config.yaml
num_hidden_layers: 13
num_key_value_heads: 5
intermediate_size: 1280
norm_eps: 1e-05
schedule: "wsd"
decay_shape: "linear"
doc_mask: true
Each number is 200 + 40 x the weight over its row's rms, rounded and kept within 0 to 999. Layers, rows and columns count from 0. The size before them is the row's rms in percent of the matrix's.

# up: layer 7 MLP up, 1280x320, rms 0.108, rows 1045-1066, columns 0-159
# down: layer 7 MLP down (transposed), 1280x320, rms 0.102, rows 1045-1065, columns 0-159
up1045,096,155,235,177,155,226,192,157,251,209,219,184,147,255,260,152,153,241,242,234,185,149,248,214,242,143,186,211,245,176,216,216,248,231,220,230,186,252,204,184,240,154,189,219,221,231,165,214,153,195,173,149,175,217,172,264,142,193,237,239,188,170,252,192,115,138,211,207,212,159,194,183,144,139,212,219,141,166,167,205,297,170,184,127,192,216,191,194,285,251,128,238,171,221,219,236,177,84,193,181,212,198,214,210,169,220,124,176,270,299,208,182,196,189,195,153,263,181,146,234,158,211,188,212,218,246,238,176,138,279,295,223,218,216,186,197,127,194,269,128,206,126,187,236,177,147,213,200,175,160,196,225,217,242,126,260,219,150,206,184,182
down1045,094,133,116,244,185,194,213,170,213,196,217,174,184,212,212,152,148,164,182,209,156,203,268,194,196,153,181,178,158,226,244,204,146,203,230,225,216,187,278,314,144,186,165,224,260,214,224,193,162,172,226,250,187,208,236,181,203,103,190,188,269,208,164,188,171,282,216,178,187,218,264,176,292,214,163,289,278,174,208,159,187,215,146,237,219,245,236,131,104,239,219,140,239,225,185,163,154,196,164,213,199,152,232,138,227,154,244,202,131,164,207,194,193,198,154,291,102,206,172,144,240,201,196,220,195,251,206,190,212,140,228,180,149,231,148,166,229,247,262,237,232,187,212,229,253,205,275,228,166,193,274,180,170,208,236,173,272,192,208,158,223
up1046,093,247,239,124,156,284,209,224,175,146,239,245,184,148,213,154,144,208,187,201,226,220,145,273,223,173,264,216,239,203,213,226,202,254,182,233,118,190,197,200,172,222,175,133,157,222,182,136,171,235,211,191,268,223,192,201,99,221,186,240,188,178,201,267,243,196,229,191,179,214,182,151,197,229,199,187,217,226,190,220,219,209,138,191,210,213,128,214,211,119,125,242,113,133,176,95,191,198,170,154,194,221,214,196,181,197,273,141,207,97,240,150,211,245,169,152,252,239,239,302,212,147,220,222,186,172,241,220,172,144,223,199,105,208,125,153,283,234,208,243,194,209,238,155,127,193,269,178,194,265,211,225,197,192,242,183,200,196,233,220,209
down1046,090,166,171,172,230,274,176,174,192,163,173,180,210,205,226,190,293,225,164,170,170,137,128,217,204,177,155,132,200,209,203,195,213,209,239,185,185,145,227,275,171,223,199,226,228,142,223,222,178,151,312,155,169,192,239,199,166,197,194,226,118,248,180,243,170,221,177,156,178,230,107,207,160,188,321,223,268,187,154,168,223,203,119,193,188,174,220,265,220,302,265,162,159,151,184,169,165,198,227,242,204,208,158,157,216,137,217,226,198,218,194,212,180,225,171,180,156,132,257,173,135,154,199,241,139,254,200,205,206,157,212,173,261,226,149,171,150,186,311,246,184,246,243,186,205,169,216,203,251,146,239,198,180,241,306,261,272,104,212,216,159
up1047,091,165,197,51,184,143,181,190,178,198,239,157,212,231,129,237,242,175,217,252,242,215,205,219,223,222,162,161,188,223,120,266,194,220,238,212,249,165,139,224,202,239,220,187,211,226,178,294,131,262,199,167,160,190,256,203,222,151,195,122,176,195,178,168,216,145,141,145,196,269,194,222,222,252,263,191,159,187,226,192,203,154,245,273,191,179,178,233,258,225,148,234,236,226,249,227,196,130,191,174,178,171,290,125,194,137,234,141,112,201,277,145,185,165,215,196,204,155,171,268,161,232,248,246,155,154,227,254,248,170,144,227,167,183,225,260,207,290,239,171,257,185,163,215,251,183,200,240,222,209,201,210,166,198,231,134,175,237,144,196,173
down1047,095,199,210,222,217,156,188,146,230,154,254,247,204,230,155,148,192,186,244,127,195,212,187,227,226,206,207,191,219,197,162,255,152,185,193,170,228,198,181,165,133,210,218,99,255,208,260,245,179,251,251,213,236,186,197,271,143,198,149,177,199,188,151,199,226,199,170,193,209,107,167,191,200,203,174,111,217,120,263,227,229,218,181,177,181,212,290,205,144,162,147,159,207,191,206,169,191,235,212,190,201,230,204,238,153,199,222,243,212,198,191,191,201,211,148,201,215,209,179,136,232,182,275,204,178,226,235,245,281,217,185,223,198,199,253,177,215,249,145,200,227,241,188,185,276,225,161,143,209,207,210,179,222,254,147,169,176,198,203,199,192
up1048,095,206,243,202,241,122,157,221,261,272,215,203,170,214,161,217,145,182,170,196,141,175,213,181,253,215,185,277,216,234,183,162,202,151,232,234,156,138,233,223,269,195,227,208,283,212,211,245,201,159,227,254,180,128,175,275,211,213,277,235,175,224,134,148,225,216,168,180,213,156,223,262,198,179,164,195,181,257,147,224,236,258,169,221,262,207,208,178,188,154,173,208,270,158,235,203,162,214,237,176,213,249,121,216,237,142,227,202,263,245,196,142,175,212,190,187,187,168,258,177,247,218,158,189,127,162,264,228,198,182,202,211,271,134,168,152,191,264,178,229,147,271,256,232,205,132,138,216,205,214,126,239,280,140,136,103,238,167,210,152,193
down1048,092,240,131,185,136,257,215,180,165,236,249,158,207,171,135,221,205,300,207,157,214,210,229,274,155,192,181,146,169,243,169,118,195,257,195,173,223,135,172,208,193,266,159,223,126,255,238,191,216,208,211,223,249,254,211,189,228,169,216,159,246,234,213,180,260,140,192,215,269,201,204,182,183,225,212,187,233,219,234,218,198,204,231,205,220,222,181,257,187,286,186,171,157,171,143,227,187,213,156,154,210,231,253,199,204,250,168,137,185,131,207,264,242,182,179,135,175,236,177,297,194,207,213,188,214,165,206,196,225,212,108,221,175,193,276,243,228,189,186,148,216,136,221,176,261,152,268,242,201,243,187,142,226,221,293,196,165,306,212,196,154
up1049,102,243,251,211,176,255,212,288,197,143,208,277,89,129,144,244,189,243,189,216,219,202,190,169,144,208,250,186,218,237,133,215,196,239,232,215,152,264,219,234,205,231,255,207,187,261,209,175,188,258,113,197,205,265,265,208,187,212,178,104,190,169,186,226,179,249,222,191,213,275,219,213,204,235,196,217,197,214,219,178,164,258,168,159,174,172,185,208,228,192,199,215,170,217,173,145,228,237,147,117,187,163,164,183,176,178,230,235,180,110,188,129,210,235,200,215,198,182,235,231,229,133,139,203,226,115,144,147,244,111,189,156,199,224,133,261,203,112,238,222,246,265,157,202,141,195,275,211,270,221,224,232,245,191,231,203,138,181,181,309,176
down1049,097,199,217,190,147,189,122,150,185,111,245,213,209,182,232,226,214,218,273,142,198,215,210,155,235,238,187,257,241,166,281,213,144,209,252,198,190,258,213,206,134,183,268,166,144,189,174,179,225,226,142,233,170,185,209,206,208,213,183,263,242,131,223,256,140,230,260,142,234,207,156,136,162,218,218,142,200,255,174,148,155,215,237,219,176,173,189,162,151,237,233,170,161,226,216,270,198,175,181,312,241,206,234,243,266,215,199,236,198,227,122,220,200,175,239,207,183,174,193,161,130,173,178,187,171,182,183,213,158,173,198,139,189,134,181,177,200,186,197,262,273,199,206,133,235,267,184,108,198,184,221,232,190,162,204,198,194,174,140,201,220
up1050,093,154,177,215,250,183,236,154,128,186,210,258,178,215,225,193,172,166,185,261,229,213,210,246,191,190,139,219,212,188,163,188,241,281,218,183,172,183,153,205,129,204,113,234,154,233,223,179,110,195,177,188,184,228,178,183,219,203,209,252,238,168,173,226,191,224,150,168,156,235,242,219,229,187,151,214,129,133,239,222,225,145,231,194,218,195,193,225,180,227,203,285,253,207,234,190,202,202,208,207,222,234,205,111,219,206,243,235,177,228,226,249,183,233,234,229,151,287,198,131,195,280,241,231,142,117,169,198,233,187,260,194,183,177,203,185,155,126,260,195,273,199,189,159,191,185,199,226,197,167,191,266,246,217,216,148,161,237,184,185,267
down1050,094,198,197,146,105,194,210,172,209,185,258,270,266,219,148,241,178,224,285,135,162,195,157,221,186,271,240,175,180,218,157,232,153,239,235,266,212,278,242,137,221,239,217,196,195,177,157,232,162,249,259,234,229,194,227,236,186,236,160,173,211,223,227,154,222,232,207,220,287,159,149,189,193,178,211,245,277,215,212,156,200,255,197,192,208,232,185,272,240,217,192,128,221,218,229,185,212,211,205,175,169,206,184,247,224,205,152,204,216,156,184,203,258,193,226,203,235,157,215,241,221,181,205,211,308,281,218,245,216,135,154,195,181,188,215,205,225,233,150,242,172,142,171,235,159,191,195,147,208,205,248,205,223,158,122,172,197,179,250,297,159
up1051,105,257,230,216,257,161,171,187,214,189,180,189,166,224,150,231,220,150,165,236,160,260,168,163,119,158,204,185,162,192,190,303,201,186,145,209,128,239,206,232,200,192,184,140,247,193,253,208,231,232,159,127,184,152,231,232,205,189,195,203,305,185,196,232,179,114,209,238,201,224,250,230,147,166,207,192,200,197,166,228,210,184,193,124,174,271,225,249,178,222,217,163,226,184,219,220,227,188,200,183,263,136,193,169,195,156,212,208,205,185,185,253,268,268,263,235,64,162,199,147,153,262,181,207,243,239,194,226,204,246,189,211,179,244,132,117,162,204,221,195,235,250,229,172,147,225,254,211,151,217,187,182,125,263,152,155,249,212,155,250,186
down1051,100,117,203,243,209,234,173,248,272,163,185,179,129,271,190,162,189,209,250,314,175,199,231,203,197,205,177,231,190,179,257,218,149,183,235,141,199,146,227,249,240,210,274,227,171,185,234,145,232,269,183,203,146,147,164,187,208,230,238,206,270,195,274,188,180,163,200,175,204,204,206,229,217,220,219,253,170,182,234,231,204,228,296,261,200,184,255,211,239,169,184,209,178,261,175,159,125,187,184,225,246,150,142,227,211,230,160,106,220,151,278,171,171,202,165,137,195,196,162,166,214,101,153,145,212,112,185,111,222,196,198,190,175,202,239,204,203,166,211,177,218,238,205,230,225,197,185,195,219,198,223,216,186,160,152,276,212,169,159,203,223
up1052,093,249,263,266,202,211,137,202,161,283,220,133,142,193,211,201,200,251,222,253,154,149,309,204,172,154,205,162,210,154,148,224,216,231,214,172,195,228,191,200,209,190,219,163,253,194,298,173,244,220,279,130,225,221,207,187,215,153,217,203,174,249,265,154,287,228,189,244,154,162,199,243,145,277,211,174,165,219,160,179,206,240,182,177,226,224,211,155,197,157,230,221,205,169,198,196,204,110,223,232,192,190,197,296,267,236,223,183,185,205,193,240,199,285,168,146,227,227,250,180,150,152,195,130,220,226,305,232,213,184,241,195,192,239,247,227,146,172,184,219,227,215,212,259,191,258,199,216,201,182,287,233,197,200,234,174,159,149,178,147,219
down1052,101,129,164,212,202,192,228,274,188,262,283,205,190,213,226,137,169,159,239,205,256,175,239,149,213,214,208,112,161,191,202,211,188,172,166,215,148,140,225,221,229,171,172,213,246,230,216,219,186,241,183,122,157,164,148,196,267,160,182,200,125,158,169,168,192,227,180,148,159,261,254,255,182,224,203,174,139,173,95,175,222,211,234,293,226,126,144,130,176,207,133,243,205,163,229,231,242,181,212,248,255,255,184,247,233,239,301,274,175,255,189,205,231,153,246,228,243,187,180,162,236,205,161,185,207,202,170,209,274,223,178,169,176,134,169,169,221,177,243,235,174,248,197,189,162,177,185,233,199,154,208,192,184,289,111,316,215,172,186,251,200
up1053,098,240,286,180,218,151,209,210,224,217,148,171,204,196,191,165,243,252,187,191,219,220,208,203,250,274,240,198,245,182,276,129,182,147,220,177,192,174,124,180,235,241,185,204,229,103,200,234,103,143,161,181,165,242,190,251,200,240,240,228,223,151,214,184,190,210,146,132,237,209,199,83,141,246,167,258,229,211,195,192,222,223,143,146,175,169,232,289,184,210,175,245,222,153,243,259,227,219,180,189,219,162,182,188,168,159,178,203,236,257,258,193,217,209,231,173,204,215,130,144,133,251,195,244,191,180,155,135,201,222,160,233,203,226,207,202,147,184,264,223,221,213,230,239,194,203,252,210,138,197,242,303,163,231,164,244,192,189,221,204,228
down1053,095,223,159,187,244,122,213,178,196,283,262,209,240,209,176,229,168,157,164,249,126,214,187,192,137,158,141,206,201,198,161,220,240,125,212,224,256,138,154,301,210,194,251,200,207,188,256,193,197,168,285,237,211,177,185,257,195,279,193,228,181,175,231,149,240,206,166,222,230,174,201,194,264,169,160,191,115,283,191,196,190,179,266,205,163,275,214,191,217,151,219,183,190,213,178,208,143,179,141,205,207,119,190,251,223,199,179,227,220,242,245,172,215,276,240,201,219,184,176,171,157,259,189,261,160,142,151,224,188,283,179,106,177,196,181,180,229,212,152,196,157,208,173,142,210,219,194,285,165,195,137,207,205,202,212,171,182,273,303,179,251
up1054,102,175,163,230,282,196,184,187,301,179,213,177,194,276,258,205,162,170,227,246,178,213,237,183,253,202,85,171,235,192,205,232,278,196,158,210,229,206,196,195,152,128,238,213,186,150,224,219,176,199,179,156,211,216,200,191,207,180,195,183,212,244,274,201,205,231,162,196,162,193,168,187,186,134,204,335,202,124,194,142,96,217,224,207,203,227,208,202,121,174,217,145,245,232,189,190,266,247,258,239,189,289,230,150,227,217,229,93,216,131,247,240,206,227,253,190,174,172,246,212,217,195,222,219,143,183,184,233,182,204,261,264,171,186,211,229,172,187,171,177,153,180,143,209,248,212,262,220,202,206,185,162,220,165,219,127,216,196,226,180,234
down1054,096,181,256,134,217,200,240,124,199,144,201,196,245,182,81,191,259,186,74,212,164,149,214,194,228,140,267,207,156,182,178,241,242,182,253,181,153,220,169,217,152,249,228,187,206,231,164,281,143,250,182,164,104,239,135,166,156,203,228,185,200,189,215,236,202,180,170,198,157,198,241,134,178,242,250,172,245,205,251,185,173,124,160,173,295,255,158,259,131,231,185,207,218,228,223,162,242,181,163,128,249,205,228,198,193,250,172,175,204,187,149,224,222,146,201,179,196,152,242,228,132,191,194,173,280,235,185,209,230,142,218,213,153,174,160,270,225,198,172,181,170,200,165,228,172,258,166,165,142,179,203,300,199,200,231,202,190,176,181,215,295
up1055,092,131,186,175,144,204,215,248,212,178,145,168,154,188,235,209,239,218,213,169,234,232,221,207,263,211,185,177,193,236,158,153,192,245,185,193,177,149,172,111,250,247,209,199,159,271,174,189,215,171,160,241,177,205,192,256,228,231,236,169,177,138,250,225,146,198,212,187,148,242,207,179,200,133,190,151,201,210,187,172,182,227,156,309,168,248,236,191,193,140,234,240,188,249,232,241,135,237,137,203,136,225,241,139,231,197,145,184,155,216,135,227,147,178,203,220,216,209,222,180,190,206,173,245,192,143,152,278,241,155,234,230,201,239,176,241,234,191,210,293,206,206,132,268,149,205,154,179,225,229,158,277,227,219,204,206,222,197,146,222,195
down1055,094,195,184,220,79,235,204,250,121,226,249,209,203,155,163,188,175,228,188,145,181,251,160,108,227,213,192,253,235,181,208,210,226,123,143,162,214,216,263,253,217,217,270,220,170,166,163,155,180,179,208,237,218,292,236,220,189,204,185,207,220,196,262,212,172,90,189,236,153,134,166,223,247,223,170,276,275,260,187,198,193,177,166,167,194,180,188,231,186,225,228,195,226,198,114,218,250,196,218,290,198,212,246,213,166,157,180,116,167,154,232,202,165,176,274,175,152,248,206,263,213,213,195,165,162,204,225,212,175,143,168,162,208,137,215,241,180,200,204,221,249,171,196,208,234,233,172,181,191,241,260,189,253,192,184,177,166,223,254,208,260
up1056,098,228,183,203,234,183,200,241,216,216,172,164,179,265,208,101,217,174,213,190,181,206,286,250,233,265,216,226,133,206,189,199,239,213,187,187,189,167,221,209,174,195,233,187,225,182,173,188,214,200,190,180,266,161,308,204,197,235,181,177,132,255,250,201,165,186,204,190,268,162,241,229,205,239,204,264,178,172,201,240,241,186,157,185,209,168,142,160,239,204,148,158,209,187,241,198,156,137,157,210,254,239,161,238,210,205,165,164,173,220,217,278,175,182,191,161,238,167,321,130,241,229,179,156,159,184,210,194,198,168,278,236,205,217,128,250,193,144,154,167,278,122,278,191,149,182,257,194,183,187,185,292,191,228,200,212,198,165,213,204,136
down1056,100,175,171,209,228,278,223,262,266,279,186,169,188,196,224,271,117,233,147,172,292,209,282,118,126,293,242,154,150,235,174,194,203,244,197,180,192,193,167,146,162,193,205,242,230,251,181,255,206,237,196,187,231,170,194,206,214,126,144,165,228,173,220,143,237,208,258,212,137,230,274,239,210,129,219,229,177,242,138,159,222,167,227,239,205,153,276,218,118,219,216,283,212,190,207,214,207,196,212,178,221,220,245,170,184,236,123,222,117,191,251,184,216,134,140,157,202,295,173,273,140,225,197,123,119,118,219,206,242,195,231,161,238,216,179,188,184,156,218,185,279,141,155,196,209,207,247,239,189,211,211,218,173,233,212,183,129,222,147,166,199
up1057,106,227,229,274,234,194,161,195,208,177,187,199,215,167,156,233,179,275,152,207,285,213,244,103,195,206,190,101,163,184,216,143,174,88,235,190,295,180,205,187,174,144,162,212,202,276,254,208,237,209,225,212,170,184,181,266,235,263,167,222,271,253,168,213,177,294,260,164,222,189,211,201,195,154,213,155,189,160,239,176,200,184,287,223,206,245,180,182,144,220,213,186,165,255,217,155,209,266,242,242,194,167,169,175,194,223,195,151,207,244,261,195,230,190,161,171,222,219,112,220,307,226,154,184,133,191,187,211,239,213,221,131,205,217,190,190,161,164,251,163,215,246,191,164,193,243,135,215,196,135,110,121,129,259,244,161,205,170,142,188,244
down1057,104,206,193,241,170,184,267,204,176,192,265,160,204,154,189,275,249,195,204,211,210,222,240,189,155,282,273,206,179,198,200,206,256,271,174,193,180,282,256,201,185,232,223,168,157,201,225,253,127,161,221,208,224,216,201,190,290,288,187,160,269,284,208,182,98,214,178,138,232,196,249,161,236,197,180,233,194,212,170,225,262,167,201,226,200,211,214,234,183,255,215,200,214,149,182,208,256,237,189,205,215,160,212,254,179,199,204,204,173,211,158,221,212,186,184,195,249,178,225,206,189,150,250,195,144,234,171,126,135,172,234,223,255,205,225,202,203,262,237,140,250,174,264,212,202,182,122,175,201,220,177,176,230,222,173,138,252,155,163,223,168
up1058,095,186,180,209,164,182,160,218,229,169,285,203,208,236,225,239,244,133,179,179,268,206,264,193,132,182,187,194,199,195,225,228,225,248,263,213,186,200,166,209,185,189,195,166,192,155,193,164,130,198,231,163,175,280,218,220,223,203,216,207,188,112,220,222,236,192,246,275,179,221,261,173,278,221,184,207,188,269,195,180,188,244,136,265,206,209,227,262,216,171,184,215,174,192,146,224,221,237,147,157,139,170,124,244,206,185,174,194,208,283,180,178,178,199,185,168,134,222,168,169,232,233,175,249,140,281,257,257,257,186,245,235,222,225,138,192,218,166,215,186,254,184,179,149,226,260,177,338,214,227,264,161,187,185,104,197,180,237,183,231,187
down1058,091,198,230,205,264,235,259,187,162,183,142,199,239,220,237,208,254,220,120,190,248,203,175,175,167,265,214,156,178,204,187,237,175,273,155,179,201,219,240,217,167,198,163,224,268,194,214,143,281,191,199,178,275,127,216,203,212,166,197,235,173,149,122,197,215,172,166,126,240,213,258,199,194,160,259,201,199,237,203,214,170,244,115,194,181,190,183,244,216,142,192,77,200,207,250,186,172,216,170,195,240,187,161,192,225,238,186,206,153,163,144,246,185,171,142,256,251,161,152,189,177,208,152,152,266,198,171,196,195,186,169,178,213,214,218,202,193,243,243,177,203,205,197,162,178,196,243,152,188,181,201,160,264,135,213,136,183,183,221,223,217
up1059,109,116,177,208,204,142,246,151,218,175,220,134,183,270,178,181,111,172,195,179,225,229,247,181,138,252,237,173,245,126,218,188,216,219,248,201,236,183,147,168,214,210,163,224,202,209,147,238,224,206,202,139,234,154,112,175,206,240,220,150,223,287,165,248,181,216,220,266,131,197,129,187,170,199,191,254,162,181,283,236,222,165,116,122,192,136,245,232,241,202,214,189,164,218,171,167,211,164,157,231,193,219,183,204,236,226,171,195,205,188,193,137,178,119,253,171,134,245,182,258,185,219,206,241,162,245,169,162,175,199,191,239,204,199,185,206,271,189,220,233,205,205,189,180,206,198,196,187,131,139,207,238,162,223,182,308,270,174,164,168,201
down1059,093,178,218,252,270,267,205,93,246,237,182,236,220,198,202,159,298,216,224,196,206,133,205,152,294,262,207,239,146,240,256,230,211,171,189,263,138,243,203,243,227,149,186,176,238,178,193,125,209,199,200,199,122,231,220,180,188,239,210,237,201,189,198,175,242,225,180,210,224,247,313,205,219,275,230,135,220,204,212,200,179,108,226,182,182,271,188,175,150,172,98,215,186,232,263,182,159,187,218,227,283,185,211,234,212,178,163,245,188,186,245,164,209,192,180,173,265,198,155,165,179,211,217,154,205,235,181,174,226,201,145,235,297,194,241,197,324,189,203,194,104,189,176,227,227,168,195,123,182,186,197,235,107,171,211,203,252,199,188,221,179
up1060,097,220,227,184,154,189,175,203,87,138,247,245,171,140,196,164,221,222,221,180,180,162,156,244,182,225,295,169,232,163,180,169,206,161,201,251,246,157,191,141,117,270,285,254,160,242,198,161,208,193,180,257,207,252,178,141,191,175,210,247,227,211,195,135,123,217,247,208,179,214,145,194,238,226,253,248,128,134,168,195,188,224,251,173,230,209,224,124,199,232,162,226,223,250,227,234,162,162,189,198,208,118,142,150,188,207,261,218,201,199,195,207,219,151,171,248,221,224,204,130,220,164,107,134,255,231,234,210,228,168,239,162,140,169,216,227,236,206,252,194,118,238,239,230,234,177,87,204,187,210,178,255,207,216,217,215,189,199,187,195,189
down1060,096,208,215,252,212,174,155,106,252,226,203,239,232,187,187,178,220,208,249,192,169,254,236,185,181,158,198,303,133,237,201,267,160,216,217,215,250,251,236,188,189,181,245,187,213,239,158,203,222,195,188,159,219,211,155,284,222,235,261,123,196,208,177,262,176,214,209,159,281,167,172,186,99,253,136,216,238,188,195,162,165,163,198,217,171,244,169,185,130,280,254,102,201,201,121,190,193,216,218,235,241,221,219,217,235,155,232,169,214,202,149,177,214,252,217,191,142,235,202,259,230,245,319,166,182,189,172,206,171,166,226,209,136,141,159,243,231,200,273,234,234,202,249,171,187,170,158,187,176,109,185,212,233,209,238,209,159,153,228,211,203
up1061,100,220,255,210,222,232,250,186,245,251,257,139,192,216,142,185,241,189,276,154,215,193,199,213,212,203,129,169,192,194,242,202,193,196,196,242,253,217,164,163,142,244,202,214,193,173,154,190,216,145,133,144,246,206,204,244,148,189,197,249,204,154,211,208,210,263,205,203,209,200,215,199,181,246,149,136,224,134,152,207,257,237,191,136,139,151,165,294,158,125,219,196,288,198,310,293,195,209,244,247,306,247,143,304,249,192,200,200,141,186,225,175,135,248,155,145,238,149,175,209,232,208,220,189,202,251,173,159,207,218,210,178,241,172,147,181,126,241,170,200,166,252,248,213,174,223,220,225,174,278,225,217,167,232,216,191,149,236,209,127,253
down1061,102,216,139,181,211,241,205,201,211,291,126,171,195,227,167,218,240,159,207,218,189,153,240,225,273,113,237,172,206,212,97,163,168,146,209,185,156,159,205,249,202,279,234,188,196,164,202,283,181,184,246,195,121,202,242,157,151,169,203,111,155,192,185,159,303,191,272,209,201,269,199,113,207,253,260,189,219,226,259,135,160,163,202,178,207,196,201,233,238,182,235,287,225,157,152,231,191,105,233,245,170,219,184,151,194,219,297,170,151,233,256,163,205,163,154,208,196,245,172,163,179,213,162,204,125,146,218,273,147,206,159,188,174,163,205,166,204,248,159,212,269,230,206,194,200,247,140,221,274,183,166,246,168,120,171,179,238,161,159,214,288
up1062,109,257,252,180,189,137,226,223,229,172,259,197,175,215,228,135,208,169,185,201,151,223,165,231,193,191,189,212,240,260,161,270,159,216,224,198,161,252,255,151,241,140,130,158,142,218,226,219,141,184,191,129,201,204,244,192,207,183,235,325,206,145,204,227,164,164,222,233,238,117,244,217,226,188,225,197,253,190,180,221,249,131,205,228,171,177,212,209,143,195,228,273,257,167,202,170,230,221,214,227,191,225,160,238,204,133,162,244,178,256,210,181,186,238,244,202,212,181,293,271,194,206,210,215,146,160,212,144,196,224,200,273,250,177,262,227,166,154,161,208,225,219,192,196,243,162,246,188,155,234,198,224,188,194,227,134,181,212,262,252,223
down1062,102,115,213,197,130,215,168,248,214,210,204,182,157,209,199,227,182,197,182,206,208,305,174,271,192,194,210,236,148,259,218,249,189,221,171,191,186,205,179,241,169,221,212,172,220,206,206,170,152,203,191,217,119,187,227,224,219,187,224,208,274,145,242,133,172,200,213,147,213,248,85,208,231,252,280,211,166,168,208,208,147,157,179,153,157,243,199,195,182,197,258,237,259,235,252,206,213,254,243,203,148,209,241,217,172,162,184,165,207,199,237,211,247,157,170,185,233,191,246,285,244,203,237,263,147,215,162,158,264,168,136,226,166,224,265,236,152,251,119,195,285,225,151,121,246,184,204,192,203,136,169,202,205,238,230,192,172,191,160,191,250
up1063,100,202,137,187,157,213,198,210,155,164,228,249,160,196,223,209,213,199,158,205,280,224,229,222,161,267,214,222,199,228,213,184,222,197,188,185,171,180,210,136,224,209,140,180,209,215,235,186,188,196,190,208,221,107,276,210,194,164,278,222,121,175,259,200,153,218,204,182,160,198,166,268,276,213,212,144,189,171,197,213,160,271,175,250,207,154,204,185,242,192,137,211,190,203,193,210,179,195,220,159,182,175,174,246,177,268,210,183,168,205,174,235,174,167,289,203,152,224,199,164,201,295,166,285,226,140,255,258,141,192,203,216,230,202,220,234,119,147,203,180,264,190,241,235,244,227,235,170,244,210,196,190,184,228,158,187,278,195,168,176,121
down1063,096,308,281,169,196,208,211,197,175,196,164,124,227,208,147,151,162,198,310,171,188,204,180,226,234,170,187,216,219,151,196,261,146,132,269,211,212,218,184,220,190,162,228,244,219,213,207,178,209,236,223,145,172,279,213,171,277,266,141,203,277,258,157,224,188,163,201,188,302,182,158,178,161,189,200,218,189,158,183,200,216,158,170,173,187,212,237,248,146,146,239,115,95,160,174,241,252,191,138,220,231,188,179,242,285,203,182,220,268,170,209,190,247,128,198,156,215,185,255,248,229,193,173,185,202,158,201,166,205,182,236,288,175,172,184,258,190,110,158,183,117,175,140,215,192,150,254,210,158,200,241,164,170,199,254,159,190,207,239,183,231
up1064,109,217,123,182,159,159,145,189,158,102,274,168,206,176,198,227,194,236,127,151,152,204,183,209,176,198,211,253,166,237,226,205,247,239,167,180,244,249,189,199,172,154,222,197,191,173,158,156,176,127,147,253,173,133,279,202,187,271,220,160,212,226,223,183,188,146,168,248,205,176,201,262,204,227,230,189,207,212,173,166,178,188,195,151,241,196,144,204,124,196,222,185,214,149,195,219,130,165,175,210,148,221,166,98,255,279,212,236,229,242,164,203,199,223,271,258,145,132,235,192,186,220,202,203,213,184,222,212,144,161,273,212,186,206,174,262,237,234,258,168,227,190,248,232,210,207,205,239,213,225,232,273,120,232,260,114,223,241,181,195,223
down1064,099,175,253,241,173,219,160,238,255,194,196,245,192,190,167,219,190,190,205,233,224,199,186,142,200,164,194,177,264,147,204,105,250,216,188,200,184,196,200,174,225,189,234,199,173,153,261,226,120,128,205,219,142,199,144,222,177,227,225,222,177,244,183,223,221,139,247,204,135,226,209,262,218,134,160,203,221,278,206,268,208,232,201,182,211,182,236,189,195,205,149,215,207,223,233,205,167,254,220,255,250,221,151,277,209,109,265,200,160,225,192,185,236,241,190,251,187,249,154,185,185,166,176,124,181,210,234,256,244,232,178,133,212,215,248,155,258,172,184,245,139,165,177,197,151,191,102,228,174,213,181,167,202,212,195,218,184,201,208,269,207
up1065,102,141,264,227,183,224,210,225,240,223,91,218,251,275,281,195,173,172,141,238,213,220,194,247,189,154,223,221,288,215,203,212,223,218,247,206,177,232,198,242,210,190,173,235,222,229,268,194,176,243,219,185,203,154,185,178,192,214,161,169,205,232,237,194,169,173,173,188,238,208,163,263,265,213,150,189,241,246,214,139,200,186,189,195,170,202,150,232,216,216,188,233,160,147,141,219,218,200,154,183,193,225,167,189,184,167,180,218,239,207,210,170,204,205,197,132,227,243,238,224,226,243,198,187,250,168,167,186,158,156,151,178,182,223,150,167,83,174,241,251,214,189,209,195,273,257,239,196,197,124,214,245,271,206,244,235,184,241,201,265,259
down1065,102,213,196,245,220,199,206,172,247,195,289,106,158,260,167,153,176,257,208,204,146,151,250,215,233,320,240,185,168,189,153,203,215,253,168,247,282,123,212,225,208,194,172,136,194,155,208,139,230,201,176,163,182,192,194,164,237,210,287,184,256,198,209,234,175,189,309,211,228,202,216,231,227,238,81,257,171,189,200,181,204,191,168,136,186,113,277,140,161,231,202,175,206,222,217,196,218,269,267,226,179,186,208,195,237,197,216,225,198,251,291,164,199,183,184,131,168,232,180,180,216,226,190,242,213,224,212,255,182,211,199,202,191,191,168,217,213,232,200,217,158,220,220,216,126,194,233,244,241,206,188,171,146,197,212,184,203,160,188,218,239
up1066,098,200,240,174,194,171,161,175,182,219,236,209,204,222,203,236,230,164,165,283,207,180,115,257,153,252,213,164,268,212,226,247,215,213,163,185,205,201,298,234,216,181,157,200,315,173,198,176,173,225,234,257,292,267,151,148,170,158,266,114,210,249,151,232,222,166,169,218,241,169,139,218,133,155,250,198,174,133,170,270,194,158,171,267,189,171,181,208,242,224,269,200,200,245,227,165,237,184,186,205,190,175,225,128,177,283,203,130,121,194,262,178,179,188,214,207,248,151,159,36,191,270,228,219,212,228,193,199,211,266,203,231,210,169,226,239,154,210,203,240,208,274,181,294,269,161,148,179,242,186,164,173,198,237,177,161,185,193,236,261,189